From a checkpoint of a small transformer trained on Wikipedia: untied embeddings, a variant of Muon for these matrices.
Each number is 128 + 32 x the weight over its row's rms, rounded and kept within 0 to 255. Layers, rows and columns count from 0. Numbers have three digits each. The size before them is the row's rms in percent of the matrix's.

# layer 5 MLP down (transposed), 384x96, rms 0.241, rows 371-383, columns 0-95
085:133118138183157142086111101138104122159113090104205145112101083158098105159088152149076130138094147158124147122153139105071136164127173101128114163096118143111072149124114174108182148072148167128109147083138107119173099136094164050130105074152150204204165134120098070133164142095153148124
104:086105137105097112129087099141044177138130077131075139163115107091165186104175156116145102071133138121149162110131083113102160191108126123134143138075152083093153133114204150130137117184097147166176138116135115083186120149126171113159160107132187082072125132084152089130153152102136135169
132:097117130119095134139114119099115142115083099094153084133100146081176155130101175103148108080137128175122166092086083093101148146099148149120086089149116149122140236119171149106133169144148118153140123151119145113156094141117112156173123105064139191136113130199119196119135123109069080215
095:150134102168146113125123030131141148150114120112092108156166148109172169115134105109134165217155138157157159123112099127169112141131140128106068170134198170077034142172116135080106079093137084095050114120112127097144107173102125095138103100134154181141118133129140140102160152126155107162
032:131164107093177132171158108125140151195033148070115173161097182099146145114118092096117102137121130142154138107119098134106108115104083169163051188150138145102135175140096182128148082135135095134110140121071142182121102109168170179106064124117143099124181153082082147129126142121156131098
054:097168115177116191103186123119124163116135158109170105143103101089191132116141133130091073101154128133150181106072185101101111087113094108121121127082170101161135194146178103172127165122160135138130142124112078101069138124144092162127101087093106145142179076164172154157142087112056152105
035:117148090115115118186155149116091133146057090131075175136138059144114126105137158149142094101113107160055114075124045139092126118130094150129161128213117198113141189140092133155132179169153149167122101133151089148159155150081114144122125167126131108099162076160136112116134139180081142108
111:177087155095077148169093061088135123096140094122129097163153064071153123195152169096203180128065095100090166126104094089124140110120155129129144122143096157151136166117126108125168070095138118182153137125132125134103142107133160122144127136202088135121146143186157150155171090139089085116
066:151116103123123131124130146065082121106130195083160143142119117099142190103147119110115154130108200162095148190109129159132153130113151115155134130166107149190141155127151145152157115109178089091072108154037136159152101119156125148075157128110151151158098061103081153097152131098033147095
093:128166196090070111205149122183155096143177083177118141130104083119051126121160176160116173182158143127133113129120098085127145097133118101124088129125123118111167092189098133091118185141086142149146132085095142136092115162137153107145118115136118209092130127113061114071138131131178106116
054:077158164138154181065098135136081131128082068155161111142102082118134149176125158103059167177125137102129106128097105151119102123114092190136125210143092163132155120167177171129183129127105101145164141133132195163121122099101110151105137095091164147101172117101130067122054154104112117115
066:103141180135180178107223122144095113158114192127126087084156106126121144206110126143129175165118143175123086129107120111141105151154110067059124161152125096116128167146114089142157183127112061114087086206133091099117123126131114144090144108113154180106115122068089141143164108127105124111
125:160098107135126160139111107196139174139121111119143106138103046081159143130082089063169164151138164084083157117104114151169162155109169109111108089140185162088127177123171162164146103164156157166205121163114094115146107107139116125133094109057124103076104177108094133130129133068143101149
# layer 5 MLP up, 384x96, rms 0.168, rows 372-383, columns 0-95
100:097102092146144151131176151148093125138159157109096175140094080110157177192139120123166089078167139160095156110071168122126077158131106125123137097150119117217122146102140141177082070068128137124185130121074190123092123175166140110103155105113140074118135139099091088132092122130147125193
124:173071169135136102062104151103091133175113131151117111112165153137117104133182164089169152093105098148153169108081161112141239119109151114029156122131198106105120095161107136165119111125155118145138140084118153120090153062088118107131140164100152149168142128161079137099151119160142112140
107:120168103137108105157171131145144109148135120115109095141086160109119089159115154086132086157150154162159120152163161173132105141093099069116123161080189151095173126149114141147157087147092137121141122133118148141096102098118173067119113126112188081160115112150085184104056152221122036093
029:145126163082153158120102136139112140105083138106098063095133163165176094114147120152148082134131082103147142123157147075098122169147139145134136113147124132089089167150113109148097114158155151064167234189110101154166090164064149110110152121134118128062136052123134127102171142176146089084
058:118100133198139110038094133093139124197116119180074141146110160131125126109121162083141188147124115118085142071145115201127167113135133154168147106062155137117117154094156130089096143125106140120073125119091165115094153168131119193091143223130149091146130143159118103127094111100163169134
037:151116106157117113129107118100089147079168125171156169138204130123159131042168153139156117122105096108145108195128098172117089164085120087147113138100097165131127116152146092162111130148104088165108116147109118130136130153148135014091087102121211146094108160131109120101149128092182081170
114:168107061100101131160137067091152145065192152119133081127133118123146122176141063091247127125149112125140165155117139119119157147131126119129151136067122109206090184136129087075108106103121140130114105142119112146136138160155172141117083131122105126113134127154193096113155059104112164152
071:112064113114119132136129095153160136094153145104206134160101137150124110125111136184147127176146190090120173177105140100130095065147158106108141127143163101253175152140131113145122126084143190087110107096090102131146185135092145117102141077130091094099140113136076153072137129123136093156
099:094110096141099090189194100143109189203160106140164168095158143127108080171095164112139135146070130103140121183113133138098085061152112098102111168065129073097170147125119130115089110183106113164096116140119094175183106174109111116096131188103172149115094119121137126162111156152110138121
051:097084123071107173129122134143127140070067112171117116100142100110140123097132124150160075125169121089131171111181144144109107166147102129141125183136106074114133203151167129086087177122167126137097190116078126118125137063169210143127156145147169104078119125108099138061165107135154122182
072:109141168083152179064123094115094105099131180105116140145133088188183115181102092090158138175137160081128129125104137105216176134102188119050125111152113104118127140161125139110107123161121139128126095052155127152109111102094170201119121113171100101126164127141078079166128118155144102107
119:117119135116078115103069144147145149141140184136101167051186171135104072057151111169130117155114142161095185112129151160121121124084080137155194086150128109105145120145061109135095089124165115073096207127138113151130101099116135153126114191131198163109144157106128093142127095163123105098